config.yaml
n_head: 8
vocab_size: 50257
norm: "rmsnorm"
norm_place: "peri"
norm_eps: 1e-06
rope_base: 1020.0
qk_norm: true
attn_scale: 0.14
tie_embeddings: false
init: "uniform"
weight_decay: 0.054
lr_head: 0.00822
decay_fraction: 0.81
seq_len: 512
Each number is 128 + 24 x the weight over its row's rms, rounded and kept within 0 to 255. Layers, rows and columns count from 0. Numbers have three digits each. The size before them is the row's rms in percent of the matrix's.

# k: layer 7 attention key, 512x512, rms 0.0768, rows 46-81, columns 448-511
# q: layer 7 attention query, 512x512, rms 0.0744, rows 47-82, columns 448-511
# v: layer 7 attention value, 512x512, rms 0.0855, rows 0-63, columns 448-511
# o: layer 7 attention output (transposed), 512x512, rms 0.0719, rows 0-63, columns 448-511
k46 095:156118161121176070129133131141126108128108117159128125125106132134115141117115107137168081126073139127083130183141166105162124143119148133104171123122123143124115129150161154087136151118131129
q47 103:171141116132069133106125094106136178100125154114095152135097140160095146147083136105108118121153102115147165143144071152153090147173118102098115130111120127133155091099161149132107180152110132
k47 098:148153118107130172121125168100115145121153132114088170117101136144119095102151118096106152134136135074119124129134085108137144102140146108070113142089120064122135141106131101146135104163115130
q48 101:144149182146180160080110168122151148147086107105155064172129133083146110133117143165113153163153152147082143108127128111107164119102146128120140132137149118140127127124103097145142171086146128
k48 103:131099119142157123121086138129161170154109116105107101165141129169125131145151109145162148133101152118084121125094161117093101147099115167123125143140179124139123106128097129115127172111147141
q49 099:107109103175145143111096111090115168149192131102145119150079162123153169149138120161141097097141104131143121121111123087155139129073151108150133139123147128147133147123122089141138092122129121
k49 101:112074132172125187142085136159088146121162124156086131142117119126139127147105098138124104081118159142126124150091143149141131134109114061140138138156128147158145114124134084128133095145102097
q50 099:139163106157132145163114097120076189115137082123151111169130148099131129148131140137144126145158081112121143109135133121164108161147187142134164118140119142117095133097118088104122153095122130
k50 105:108145106152148156153117113140102110104125140180110169130102118110083145162125145112128143167118135156158133073149096149129139158122153132116146108131105124130126147084107158145162165079115114
q51 095:097110167130178101135142144075090101129091128193137145141178139092133122172131146148094115152123142119161142112139149175205143127145141162106107105125159110128133132183094159147132134126154116
k51 102:146093149134132118121114097089085157129109120108148118148148206130165127126133122109117101119141160094155135132164099142123154121105159153122139107105097118142127142133084139103142136144107125
q52 101:150138173074118110135162148125124175139117100140125107097121127167141108102153107150138111122109142109115145162131155134123113116136143136062091166158094145141113112133145139101146101110132128
k52 099:121140111098124066135167099121116122174136119087122120109114161115155093084127115160163134134099121119120139129137121100111129084131123104168122202131099130125122113117131115092107136127111153
q53 099:076178103093161152129137133115140144125153134146094107085155116118127160127143151073120117123104136123156134149143128130153197167139124094146100103142114157111101167117140128082132144147124130
k53 099:100164111094159088146166072115105091077137149088107113166129078112157167101162151136104146132119119081174092077107128153173114146074141130126143119123131151133161135084123104110106103149106143
q54 101:079112123103153116098164138099123123117147094085150068164112133109110117108136117134134171086146100127152134156108118123113127158131130156126146112177138105105126138111124121121134125138109177
k54 103:086145159133091116141162137121135125112142129164145110156121136113136119110124120105150103125118087121133162093112121157114152134124140118100136135166144120063119135127087148153166118126103167
q55 099:130106082132158107168141091114161142094099165127141131132128116125126120127151090120122191147133150102122133096162124110131132134112166150102122148119110117145087154116130111142128162110092127
k55 100:148093098124115095153122110095153157126128157145105063133145121102124162129138143126144168112117142126136132141142183123161117125097194125129135180131124156148113141125122099119110151100080121
q56 100:137095150135153082132165074077139099122104150134110088131090118140144125140142158095147107101120170137117170091110113151123100081128165103136126137133108155089125081156154140174168127136128114
k56 104:125098138169137082095137083161144119122071167163117069137116109144147152153112160143105118124113109136116141135160118132126152104127154165131124155140102128118147111144103116131133110084102178
q57 099:125097120125183133125099092115155137128167101179158130131127133092141106109167142127154129150124119131153104123087138114122130089143128155144136117141121094163191112128193110153131075131127104
k57 098:162113169112139099169154137085191113109132127154180164142143094128154064148109145096125090104155167115146102121086112160067132130140152156141119123146143146124082120123142133138109105139141128
q58 106:098083136152145140120135077120178142133151127124147140155108141124077160073088133134143127115120123106162158135125142126130148143139108118121140164169143121120132123126129160146169117159135127
k58 100:116106156102146094196139132156147124149139119148119100138166127126133148133092103150166153088112114114111166107111137128142134131124137150160114144170091154127154086104111152141145109145108123
q59 095:155135126123184120125166118138145136178104151099098117122106118105159132100136149144128149116132133127085152105136164107051151089088065122117131094127162090080118076122122149106166135139129120
k59 101:150142130155146081140154101135085103132156106115127127113136109115131134105111109175140164130087140115104096134133127186058144090090107136140148069145122125121119134163100165128157092135109119
q60 100:107103116110139155119148092090143128155133106160159144145099135152118130107119159197125065114132145116135159108130119140118133129099104108101153151132127152137151135146106138146103082116194116
k60 102:120106167135125134120150132144136116096136084096139132168135133152127123120121136133121124147134153156140108116125115149125168136146131127136171125136112148102160135117131136128120153137145141
q61 102:130171114119125122125121148123149101148170130135096139089114125163095159196143139147143120112121164146152136155130109114137133152143115160099098122129148163096102097130104127152153110132150113
k61 099:058137163097124137157129132142125088096085131097122118142091136100112156177109136112128102138115151117136104169156134159117167127141148117087128102123138125146120132126118130143167122155173159
q62 096:097146129152151144097156120112136121125108146112155128112129145128082105176156104087122132145129110092141129121163136156131143093157139158193154134137130152141124110097148114185158117110144132
k62 099:117106132141122141102159135157158148131104096143119107090127153121137169146117112122156130102098066134148155057147142094120121168109092153152140134138096138165117104100156092182113132074133173
q63 097:146142135123091119169086114150107106130146100151141145062134099120148149121124156094156088119111104161125163140121159101128119150100116132103137134128131110085121147144097108153159108100124138
k63 099:122094103177136122145138137086102123114117170104130126115091142108137130113133135120136116083125135130125187153143162111162149125158126103147114126137096129124126141148133168133169109134177117
v0 094:122113142129124141150110125118082134150179117132102140112162147133144081145140121126147160110106140127138145156116130145131125157117120174187156131133146133137109099093148100177138132139135135
o0 100:148144129138130144141153114125140112161099104088160137144153099134104135094168120151178120076146115092127097140131112127115144138109139120143133098139115106137152171175151139108099114138134096
v1 101:136105119119108075137100137126159155125095140128110082134190079121128129111164148162144112136153127094143059123121137115126105149122164180136147127125126108124125103117137123149093169119089117
o1 105:125135110099133151157151093139130128151141137121107162162115148154138131135122133108123164119105115160141148145137131112124174123100128158157112117145150121149157140170130103124166126128105111
v2 103:129115143128147129112163098106144098129134112177156130177114138182155154114134125104141097163109117139108102127128126137146119130137115150156134086118118120111126104099157144132112121114116108
o2 105:123128128126122138133155155161161144113103126153110131141123111087128161092136124100101120140126142128133099121126125154131149111135123090140098204091127091119128165158120123125122090154156157
v3 096:152160146151112097103105141131144118082148087150090108107122105116144148134119116148151136121124149128138167126121121120128115124140131101141140163112150146127171154157085189106133125164133150
o3 102:093110125121112112130124126116114168184102124116140161140172156079138119149124135089142112094100101128143137162123163127090089158115121128113100151162132102099095074150147109120150105160148144
v4 094:199098089154151091145132187115159162170141118129139110119157148127120129130134126097110113060163136125151134128134146140117161129136142117103092127103101138118124148136079141111089129130097173
o4 100:093126143121139180118140145173098098104124158131177156143147117122135100125112162122112122118104107107107104138091136101093110139154148153136168145134089109132153129108147093115157129153121100
v5 098:118166089099132120119094124095137126129132092156109169125138132138099138079089077124109129143108137115101163093146148131116145097195102138156117120156114168152149182104102175135124115127119101
o5 105:152116129132104121126112117144158134081082149116130112116106088112119129158135120152136089076079133158116060175108129113141134129081103104125129148118127122152101107145139152131095137107148114
v6 101:114165134129105121118143147119089087122155137131141101104136140138113159130131119125146112119165089129162137110152145107113114127131140097066116118148131123122153133143135155108137109140136147
o6 105:109142126142120124147086120170176101149148103125139127127115147141141123155140117092089079152122166102105164123090122127128104151105134138162124125136144111126143103137078123136118152122127143
v7 109:177093107151101092126117157142132141078109132092096098081104152138134128085173138117119124129113161146095112134160159066162137138092160103114116113106117126118100131160122116135102130099108160
o7 101:127108130104119134158122139117120132165149115111082139108166106121089115134121121150152164120114135157125152108098175169114140128145150129139136124136122135124160118120147128090132162108138111
v8 105:158146126099109146131110150155152143124141116106155160113121139185085120115098098138122175120116133183158175121148127142109183070114159131152096112138136128112106167129071122135122122123172139
o8 105:105144091152162115156156170115146056101107149144137111068149137109104122103134117127116099152120094118097133118114109135114143136153145115115140146176132104118154060130137115169133156150077152
v9 097:112122152177130104122140173167147114093134134089151114139126142118102112157108121174101118147136105137142133115120120150159088173119128152096133184158121129160096131141121151161122111129134175
o9 099:167118113107099138163152108157145138149144155170105151118183149114137177098144117147153140150142140120103172182127107108150120115089099087165134168130113122136115146136115092112162173167123103
v10 094:135145127152124100144095087123145099141120112102093097115132102156140120079107128142108127095119111150140134109151148102093130115165132127122158158084164128124130108166170124134101164125125119
o10 103:156097136122115132124148168128075164120153135149151130113100143121119140164107125141135140120160151130112123129083144123171160144102157157111150091098179117103160133117105101153136120114122089
v11 093:140156138151120162108129097124142098166076081169116127133111113156126158149135148086139147119101131141155134140126113152162115138104150093149121160109101087118118136095126156100085135094140114
o11 105:140117143109100111123088169127164109089109145158115153084121178127114096134119135132121112189114120117145149128172090161134130122181136125144131110169162162224115096084136154141102135141101160
v12 105:103114114152136143170148122169113057155154117122134095144123116135105117123129139168067137116162156161109103145112161087095098148129124125138127139119100091137114106137123151104137160146123121
o12 104:103117121106133123091074114112148129130149107117086115151132112111163145138096100093146122161068126118161136103122173160110155122135127156108161136110133141095169093084119110093100139137114137
v13 103:105136128108157160140113118107171135175158113192116176137126164103140094129132128137135171182130134093156114126144074148083097137166088107110148147133150201126098075103085151113128141081092098
o13 104:122099143126090142153145164147144132145101178091129094109146084126125160129155126147121171099122159130136105100107127164140134091160140112145092122120137095088130162159088151171126144132095100
v14 107:107117101095123082128190114105146102121159101141091126146106131149103124083173107138128137136161141158156168093114124160093150094135158151127122145129107167102124118119159131082119164123114140
o14 104:153107134111115150125109112128110170090157097135137175117090131103105120123117122183140110077132131115145098123154178140140105167128159168132119160142120159126129113136113106161146109080072100
v15 098:113155170150089117124096154155138118106113157144145101103138157137118182145157139106085157126096130130119118146143102123095099140129125098105109116144125143119120146101120125099097179135138138
o15 105:126129119123147127117158120109125076174086117093099132144132125116116088103095130122136121135129120100145116139129160106163187062149130166163172115130166109141164150157154131118126106132124139
v16 099:094109165149136098101124117110137147151153120142140148093162139140088171132096144152146128133168130140139123125106119081128132148058099147183133113135142129142128105112135155162141124130107162
o16 102:178150136096134108121113158134124117129127145112161110134122091155145077148120144122150141107136145111113132127150102103122126170125148125112108184124151155132134156116093155139176114133119114
v17 106:126156090106109113147151110155058123161136096090165126107154101116139156126107163125138141124110090128068151148145151084118126103109184123144187127103140111121124127118132146113130153135139103
o17 101:144082129131139130104129095150188100105112140142135151144149151103101129082148116100092118106183135146141099153118077191097124084142089114155123150145133106149147084132101153151147127125130176
v18 102:140126155130133178112165098176137133116127126155106142113080127138143104151133132123108142107119080147112076133162124133159134166122136144101142101152124127116139128124085136103084171162145112
o18 098:134085138104123112147176152117136158159152085116165123131154158170131066090122148132139160153168122135116122134126110121132095142114133148144119153133128152163149118134168148147132134133122116
v19 108:119174144166122138117104124158159101121125137166136144164113141148094102120140094147139109122096120109104124113189111108108140130126143107095134155125139141149124151141121139161121129138140137
o19 103:148070118094124110142139107068153129120143121130146152122139097103161110085145123124134137153120085095106120086094100089134120092164128141138156130128079074120101105159137124124110126136144120
v20 102:096150129151129117151135150180124137096152120096158170114086102107132154156140122141113140115149092144150147140146094134162122151139127139127135147155150134122130145124169133128131125112184187
o20 099:126115152160135131092131099088131134163117147120111112186115098145068111088138116148158147111144143138122120097158148112126145100139106116128146184105098072136130146130098161147105142128110101
v21 106:125094141154110080121083124112117100134124123077131117122142102128137094154091135154127134077109105120179160127108133133068120154105140116089113101081105092148135145134116134109144104136139128
o21 105:101176105146112156134127152148137163148181158114132159142105134090138125140155134095086099121151066093123155138150172117108086181144139106142098169132123118151137087136097107120110130153147128
v22 099:087091121136154102137091107127132149131121123102105114178146129127089165155148124101147102136157118135134112109106176113111099088109131156149181150132133164102109140058140129160120104117134134
o22 106:161131145137115149107137157130135121099161114173095112086101128119111126073124092096135141102124155108127103142141131153166131138152124159154122124175127128134113082151095125064110121093146111
v23 100:095143133183127101152134125120123145149126126147106148134174119141082134152151150149130122082140109131146092128129129146148119131124100095084143119129149134128132119136097129105102148133106093
o23 103:160110108131117109116121120143126179137116166123164109097119126144149093135171139145121137121121132116144133123084162141130101148116154136146140100191098097153151126116155149124130092105126114
v24 102:129173154089139143127150140177159137103107160114106113107184127115160149156136100134102130123112111124163118092145180117139160131114130093142126127133133140146141141072145108133112086158177169
o24 107:152105103126150137187138108145141113159151098147139139148120149125128128130121120109125127156138093165060143157118131111188116073144123167135142115082155118144112117135132140122110124127133079
v25 103:095127146115147134114110089106108092092120139139133110121129136113135145143164113121093114111148112107137141123085097077137098121118142085169106125141113138169125112114157152109144124155101135
o25 098:104149128160106107128141133130138133142079122095142159177140118139153113147133090180114126080085135134136121144190124172122151129128147088100133112099137126116126117139124132182127149121138111
v26 100:106118125166157164124111122150121129139146137181140202122139138150108087100100113118140105167118129118125087119105113103104094119102104110141138133164140135121116150095166117136154139133095114
o26 103:106166088133116110120121115123148125135122144137153120152104092128137124145110125154096150090122159139122155138164124151116174142137097134104109149153121115105137108107089120159136158165139119
v27 100:102136138144140142131093148121118160059108118122109114161098115150119124160158163153129179111129109139118132097088102159137085146129171115101105130142106175084146149158117099133143138129159120
o27 105:128083130146114109093151137121186106086125134124139139089130128103096138125091085099128171119132093129144142111145108139138124112089116105108106103156134112156113133143166149144118100164137151
v28 112:128111141139157105116151082107109144173145150139099122106113086131137167121167132107152118128123128084127095142130148169131135137107090130143158133164120172146130162094113127107116154127147099
o28 105:121111121117128126098144114137108160071115156107096115139152132132081113114114141122114132115156132123127121117175137136124142123135159129076124116096105151165115086124151143126144184078125144
v29 105:122130091106150184141119118121159108148128088154135120155114145109103145134157095151116119096127069167153101123140140107079128130123110136117110140137096091152141165119108124155143157114127145
o29 102:168136163128099079129089111097119113107100131143088136133146126069122102105110146162105152114133163135109165132081157165122148143128106140109102125091127146121130149159168138099167195122113130
v30 104:104150100117129141129108106077137114126148116132135077170115111100166135129112124108105117131141103165119104106125134152183142121179101159098116105127143128147138131135118095158106145133173122
o30 098:147161125125129174201087190093096113123128102128138153104140107137133154096136157128146151110148136140136107135130130113132132133165141117155096122128100063151173132127106174100107099146097110
v31 106:184116103161127145179123164138156137125120127087175129155113127108149148101098135126102106135100137129170128136126130130119113155125153097134082177131130179100108136137107148177131116143123141
o31 102:121097127115121118107119120132099099113172194157120140105098110158159099125146133121155105138109154168116123133132121134143127108125103149132137134101129107128163170093122126105090087174178154
v32 096:132139118173165133110113129108105148099078105142153124118175143162106134147100150073125115130142111124141128146134146158118109120162076127095152128137143106129139074134126108090145133074115142
o32 101:121109176146107123089127124119166115115144167112169093158107130121149145192144149128149121115123135156118103078116135156144114133132113120136103092118133126119095132134118097156102100153060154
v33 112:142131116098119146121138099143137119117117128127108108147116119077164157137097168108106133170121111143100115123151109163172092120118135076116118123119112121111122129090160148128129170116147139
o33 108:147160172119102124136099124144132148135112134113109138096091120136110120164164132136149116084102152134163173169142106128142128157146114155133160110129158116154087143099129113157140090121149137
v34 096:141171121139162112109139148106143155128124112143131113133142140110157114097140118094140165098128115150131112107104100101105139178190128117125082073151107081109150104093125133093133131131131120
o34 105:119102165115145118117142152111103123077121148121131130104131161112108089102126170135092084132108149132123168141081113110179135138113173107164153159152157153123136154115135129129125117094110129
v35 106:125141137154144131154127152107129121119109134115162108138144068101164138117154124096113121136131167130123125163120148139160072125090148130127100172120149145120145157108153133117167105122127149
o35 102:126092088128128131104142121138136130110120143158139109166101122162070122115075112113131152105158065125153095132156105094156117130126137143112143073117160123089139126151156147143160094103137145
v36 099:100141126110143122106134093086110143160146166120147133152128150113130136151131135130120133138149133131156127134162122113107081132153089121118148137125131151144114150147147138154191100174172136
o36 102:125154163134124139119105129110157150091140104113135143143172124112104153088080145103143141093119096117122157148137155103140153066094143171160131104053126105150127114092170118125110126102106115
v37 100:127121154122102123106121143112173098147118163141082100164141137085166146129129082107141144112110175128147141201142131107057139145142118134152125154101174109113111163098116159129113118094117130
o37 101:087159143116157139105151103149125128130126145119090128076134126145096124115128127187139135148126034116139131101135135150105099133132146158142138148106099154141105111122097142152143111118094155
v38 096:104108087141142193107139098141126140099119106172104165108139127163088128131137128165136157135132139147160120147139102133139126153107158141155105103138156109137110091112132146092127104132130121
o38 105:112126171124093109135170119103123133138112161118097141103149134122106138117092107136115120135113105072095143133154194137115122115114115155107162140195110154138126126173139128143123108148104098
v39 104:126199166089131121141163152149138108116144129123169109148094077083091138105152117128154184123120128130161155124078111128157140114142118107151111132127194148122139158124146122181092123135105124
o39 102:156117144132135148136096114163130164104154134163163134147134172103146137156163146144154107115152142145138128131150109154099126162132080115119145133127148117102116099095135091108163144091149104
v40 101:137173117130108127156149118135143099122147120139131102152149130171133123133090098175095084139124157107139148094133169130087107086120128124162173089083123147144117143151121114137132086142146075
o40 100:146058102134135105166172101107092141137083107090135150128142172126104151142136110130118154119163127137126087130125116100090106143117108085144085110159103090110101117143102103165097131145141136
v41 109:142103121124155131152109126167136122137176117085104124104118129091099109119125103157128141162121079146124156118129117074133141132152118156173125121152141128091078087119150096117133117152123173
o41 101:124134158119124133108139127129127145128108110184141170149121103170104127140131101111122077097128147136164148110141103118118115141079101094101105112167156118140144138127101137153115118127148094
v42 108:149102167135145113126116106082128108129126135158081137133155101081158124165123126138106159104148111133089115100156156131155157167104124154116154131109136139134119122152131136101144125142136106
o42 100:135106103118138110102090110170057117099149124107140148132109155150149102106170143122139145102140129092111135154136085116119166102131145122137127089113115114136143117116119066137136159121135122
v43 098:150112148094115133136125129154119111096102123120120138115097117138152115148112137105165101135143163118111128115174126134154126105151092156112122147130125127121132176131131098136115137106118114
o43 106:090103144136120106179141129098159102134114145193171152175147117124110157128155133176134121106153106097157100175096094084102145119115136123106128116111141137156128092156102130095135109113119113
v44 094:123131114132142128143142119173145130112113099136133119163127112167128106116166091097117105178113121145138143131150127156099126110157112104089121138117149123124120138108105149156113097150161128
o44 108:122130151167121106143133176144127078138150159104147110136096163112104154109111133106134153117122137124138112123121131095116129151147108126137107120128104122108116059122168123104160180099152120
v45 104:123128123153154118110172138137149145130173132123141134113131145130175122118115150151160083099138164108104117154158108146143110152140144138155152128142125126143126115122165126130113119150155113
o45 097:140139136137130141069134120128147126141089124109136101112116095170113129161084135088104158114094127139146093102110147092115108112113135088141126140121147135141132126140095123117122122087119165
v46 095:113152146156138108139121155114101146110092130142163149162117130104129113135115109130147104091131127135147133122104144109125111080117081147139147143074158072174170105107116125037128096113149099
o46 102:147115130129101155111165104140148120132161143186155088086192106156150151098140162182158136151105115127093095141156124139154131167103142124144089111158136151126129140100164174105096069129136102
v47 107:141156105162120155132111151131123154115098204089129139094124122130131161112107124129096159139084152149162097124133141125066148152139158069079121176179121135163126164113107140161160101111101151
o47 102:124105104130137090161118109124108121170149135096149130117135112111091095115104114112109108133150169153134181135121142115166101091168093129158116092130125112127149128099118177099141173144135128
v48 104:106149121143121129158114094125141087123113174137100102131138126120096148111137091138126078155134128126145141125181148150112157127108111150096155129050113162127162093144136186146122114095130130
o48 105:119155159137118104111099123116117152121117168140119183163118144102116113064106122124166154092152093129096131135150120081123130100155150151100145114162203098176149158080148079120123126159115154
v49 103:127151103155112127155125175135135131141130124105138099146140100091128114133132095126089108092144112162140109148114124091153146171127108093164122140120126131157104147076107186158147148144150129
o49 097:111100160113097145123094136111152119105094143124135100133111153134135143152081167129134109147083134115162123098161103144115133128121148111138141152094150116118151089139157111055151146133102130
v50 100:145153127100120160115141156150131132100124094140140118129092175127133116159143136106096155153144090101158175111170102152165119114157132137126126155117123113146091145147110145136096134145130109
o50 103:110128151121130111113140100129157140153101095123149147123197134162136111138118107123143134155104125134111122146094173121088130184117080153084122101170118139072139116142098125112145119142119146
v51 107:142119087133117067131149144166106150119134135099170132107120111099150106117074143121116123116123114115139135103122091148181126168088118138151091101150136152105104146144093119140128136126077132
o51 102:136149096109129131129126166127132144138118115133136138125152119160115157136175117092078152139183159154129102119158124126181130101142139108116129092157161120139118128113134100103163110124155135
v52 106:115165145104125151123149139175164147136137146142148142123112186146133151112140141122160061100178120096130166139109141144139139102137135137130133146122122170152156120145055134136144117136114125
o52 106:148123092147121099147073117150108129161107161121145144167155068183117136090091115122110154134125132130179118097148136162154149125126152098114090165154151145157116114142092160132134088091148122
v53 105:164126126142130081106124132125116140152153151152142133124169129097122142125127162097133130117116167089131123119126151128143140088108129096174152138123104126143112122107131089112108143114090164
o53 103:105172117195111109098182131137123112073174163110148136114115094205132110124123128148139136108157102146146148121126116104119160176092137115111130146102079106149114172128127124144156135103138086
v54 107:122102088163100132104108128096115140106156072127148158075143117120160114077100117116115141119158109167116108116133111093093123112093129108118166124141118133135138133110132048134174109176107129
o54 098:153154116091112131175099085174175083125144125138154120181118168109124142172131142157138137152128112123177122102095146142134136127171108157124122112158122126109199095121105170123140164141152169
v55 104:104133115096157114148137135144141099114113155125143133156147139095116099082153125075116128105127141147151183121097124136116137160092135077137061107138143125099154147113094145109146076135144156
o55 106:139105140121117131112129135082117147088190095085147150113120128143104094118109124094141188171150144121116127124117126115090135131157145146145142116117104101124113124128173127119114148102120170
v56 101:147200156123168131129123146124121185092140144091135105095121142085122118100123103155084132129105153175095150093165102109085074154148135119130103153104126088120133114122105123136154127153096125
o56 104:108136115118105100119143086122100140131164136099154136103130119108090143137138131116174146119110117090131110137124174133152157102108111130095162137146137108117123125127130143143129146125126141
v57 094:120090136078109143121105092154109133116115131101093118139091110156078113133155140161132105204108129106141119152094145133117148126121116107126126118138107104162120139127138136155115114113149102
o57 103:125129142158121125131157100134172110141151099171158129121139086122144126168133150104098174104171125155147140110138136134135164078122165104134126145130145152113118142110124135058113171145120127
v58 102:117137138131134165118127119138131112142094141098129130133088162153096141126174128143101117140144112141126173142145138122100132111128125107147141147091142161114118100121106139154134093105156129
o58 101:148157113116167110160148128098161117137167126134131118131139141117095146088110146092145081114128134134139145153145163111109122125082136153115112110137141101124147115115183112083101124131149164
v59 101:119135111128142140110183151155156099126158169112112117138137142080113096113103124121147101136136079106105154116106137142122165121158076104149124118151133169130155132134158096111121141166103129
o59 097:136154149120122102104136110124096108104143133088104123138090169186140125151142114125138183128130098155112154165141120163124114121088142131097149105113120109112138086127098130108139146173145133
v60 108:108122128134119141082126123127107127104117121094120153141123102129117148112137143095153165134156154139167129173113149125104111145143145106167154134111148158097122163121105161116161140086100155
o60 096:115125119081146073129091131113148080140133135140097109134119104121128117142114157103118140110168121146133166113141106154138114138164123106104179148152132100157095132115141111138125125137144118
v61 098:164112139130147132136153104144102127115112125151113111132104090120097130136057175109181118190115149143132173182069183103140146147161108144128183119133139166136124149137141080097145141100126165
o61 102:130149116126133085114126124121140141106114147127152123136148151147123134138167131123119169093121161126112106110105116112141122152098135121114099064137087148142082120156166160196133136137102120
v62 102:142120121141121133113132103093122126148130102112125116109138128135109134160121147156106097052135127129119104139107190152149129140111139076122095163105136087129138112086111116142116140111087150
o62 097:117127117152158118145151157126102167115124117140160127122127143117132131119125112081156120143138172143168118145106174127079117131130140165136159132133141161102112116138127158114142112120101096
v63 102:152110135213116122071145108114087122118091204165113117128153106161099143117097163100123122096110125151135156141117150149155143140111114102134149096173151131095141104113148112113121173126124144
o63 097:107136086079090103138133129162134137117164095099138128149138097128145117143144080153128145137091123097183090142118137089152108140149166123148079166126106144184143174116144122155174132103084106
q64 100:126102152168094132110169167140128155174161091126108129116086146115137137131129151113114171121154177139126110104119136131104124165167126154117108154147128112130150139113144107131125120118114089
k64 098:137113184135063155127134130173139078130202095164134074109085139073139104100113139094092145155135151134112140091116104090139150175169139151112093120119089122139149131128085120151185129122128133
q65 098:117106133123126173140113115127155150146092144112131160108104138080138136151122127080094091128156104169092178137139128103112142137132155129149157139119137147145152145139097117119153116137152174
k65 093:135070126163160171079167130084150144144088110117128122109090115127162167108115099102156102152094120132127165102154171127123154153172144170103110115126151120104105094113125131128149127131152137
q66 098:137099183157137136166132137161134154094139087151115131091098135118115103176108099166088123128174147084119143113116152139149122122118135154094131093169138107117120104165147129150131116090107115
k66 097:097107123160079106136134137190106165104152119107143136125081150126136138118126088108095101128123147103116122127105104138110090121140140145115086074112108120132072094145128181125138133040113130
q67 103:142157137152094125084139140120112117144109147103113142131116151156140133146160129167141166151129109145068115101147061096131120072123114148087154086145148106166126088164127161075126111132088089
k67 105:147121141116145101091138142113138128147103149147160134098091125155136136095158143145160150137103082088076104143130123094134125094105104147094084150122190105114101159120103148137091122145172124
q68 100:167092138158156122122090091152106134143110136161149156112147123132144104119141166103137128155114118118112142130139139105137125158103158126115122089156108123109122137123120151119133139107145166
k68 104:126093099164160103126154106094130131112148135129119152133085140129092092129145127101102127122107124157154112141132135141118168137111112122105083130125091161145114141112091114128150132115149115
q69 100:160112120068060144140115132124170098152099120119123158105126117119139141104162122144126126116100140150097105111114108136139127093112142111107109122112112117140078129103117128140114194149115184
k69 096:162108090106128142087088116068174134189103150141108123149108118113092147106143162140140137088118144121129172132134166092122128112123145122101132116113163131121137133111132138105116127180121141
q70 101:139139120139142156123164130167073100157134155169133144149139165138171138115118138109123172102118178098160126113161163135134111134125081104147149123132143135131096164081122156135110137120108133
k70 101:122167128128181136153130120123076079159144142159103132121099120123133140130120121170134182109103162100166107085135102110125106121062165105070165111138162149167106140092147111129115167130110123
q71 100:130102118120144165087111122140108108151135141154154115119105144077125153163085107133112153149138107157112123114119144124127119127116129113124111163128136099134133113096094139130134094121112123
k71 094:147185148108082139130137138121116111112116158142154153165135134134122156176101124122155089110127136160116107144152166137107128156098120125112128102130142158115153118090134184139105133091135119
q72 099:096113123138100154115118129109083154160132108108115164157115114160127096109127071124103120099135146132119178153122107083121148075131105111140153138126177116137158148098136136154149126094111160
k72 103:133112137115090157131123147113126191130121149114126116136117121129122076118187129138125133139119117143117127119154108093149171131152093139148144109134198094112158110072115125161129161108169148
q73 095:121147114172143132110112101084119158115128143142130097106136163171129112131119141120094080115112146186151112157146110102173177087166126153132122131156132151144114103110082138124109116111142122
k73 095:121161159134141154116096175092134130142092140120086149138106151153105099139107092082145089156149157169149114100171132102112132122143137169098161122165145103129096083125111122103119115129150132
q74 098:136120081109145124106177159157143113146154073106148139123112122103148084161127174127098145079129142164123102113104132102125127120082128158158117116115113131138124167144137140160142106074184125
k74 093:102093114106098119119169144109138141169132094124176126146096107132143109152103142121095109082130119109130135133117105123087139161129149155142151121133120183113123112113097148137149164106138116
q75 095:072134167166156104129129114142137111137161088126128128110145137148114128117102122115161153134129106100115127096163156142126134135092147096151129124115144116155174109136152138145102094137150127
k75 093:139116151105188128160113115144146109142187099149112125106173153140137079120153104076117106135080131101157099118097100125089149153129170114149111149130146120156144145130146126138098149153115124
q76 102:105163067123119166108106147109132107131120111128088146165155082091125079139159107147120133099154119093130100163144088156117121151134139136094101090108097128139113146156052140101130157145111115
k76 099:157160101122129127124108140124142123132148114109104100128138121142148116162147137107136149135132104096090099092088143139125133138127132153137108111136132110113092131098103102122132157121125100
q77 101:145127145152164131132126137158115119127125193100121158150139114124132133085114106153116112133083107163177120096158164102116110102140139123132089170091124104126129126118121114169113123119116158
k77 095:140103107167109135108139120146133143129141126118132119144137156128167102127152124177176120131129138168160115162150150100130180147122165098113120162111090130107123121165098126135124097131095107
q78 100:149122148126133116114160103160137179137149092093121086129131122077110117103125108128140125144121155152117113126112093128100159132135093078119154153130104127174112136097173153155153136165146123
k78 096:163117115178065121127137097136148173148163099126118115104141099128082164113138126131146148145164091132152142143088110133117126111140123124120121155150105179144157128086076136114162131085126136
q79 100:100151112133131092174135125126124129119167103129111104146109132108157118120093146131150129115147142075115130097107173090143152155128157151146117135140140132122112117123152135128098133179102176
k79 096:138103125154160117146159169115133122128103148152141114109089119095113124162098139115131116129157089092114094091121110148114112125146177161122075104158130145153134123165111142110108153178129152
q80 095:102097123135122159165058110124122106119151151166124118105125147184155159123131142115132100117083136149190124100115114180114122136113116127167109131128154067097109130146141115108162149174144136
k80 096:114124121099142100136144165119120105116164151105103137139122143133151160154193130158138095115097117111144138097111134141158106151135132138121174143160125128170120094129152095123110128154124138
q81 100:155146175102152147153139146127127124152124125069103123108113127129164148112152115157115102150127116131116112123144122102117070097125110145091167133110151153117139127163102127136122098146121125
k81 099:132148127125182139139112115125120120145173124121162108101108146124141169127108112143136119146114095165120116156107076168136120143176067132147162164135119124106147154140087183140112153149124105
q82 102:121113170126080107131133120127156103163115160097094135117106116092124118130122102120116133153109106178139146147094121162112130126144120144114124101138124167108123118117079103133117124115140133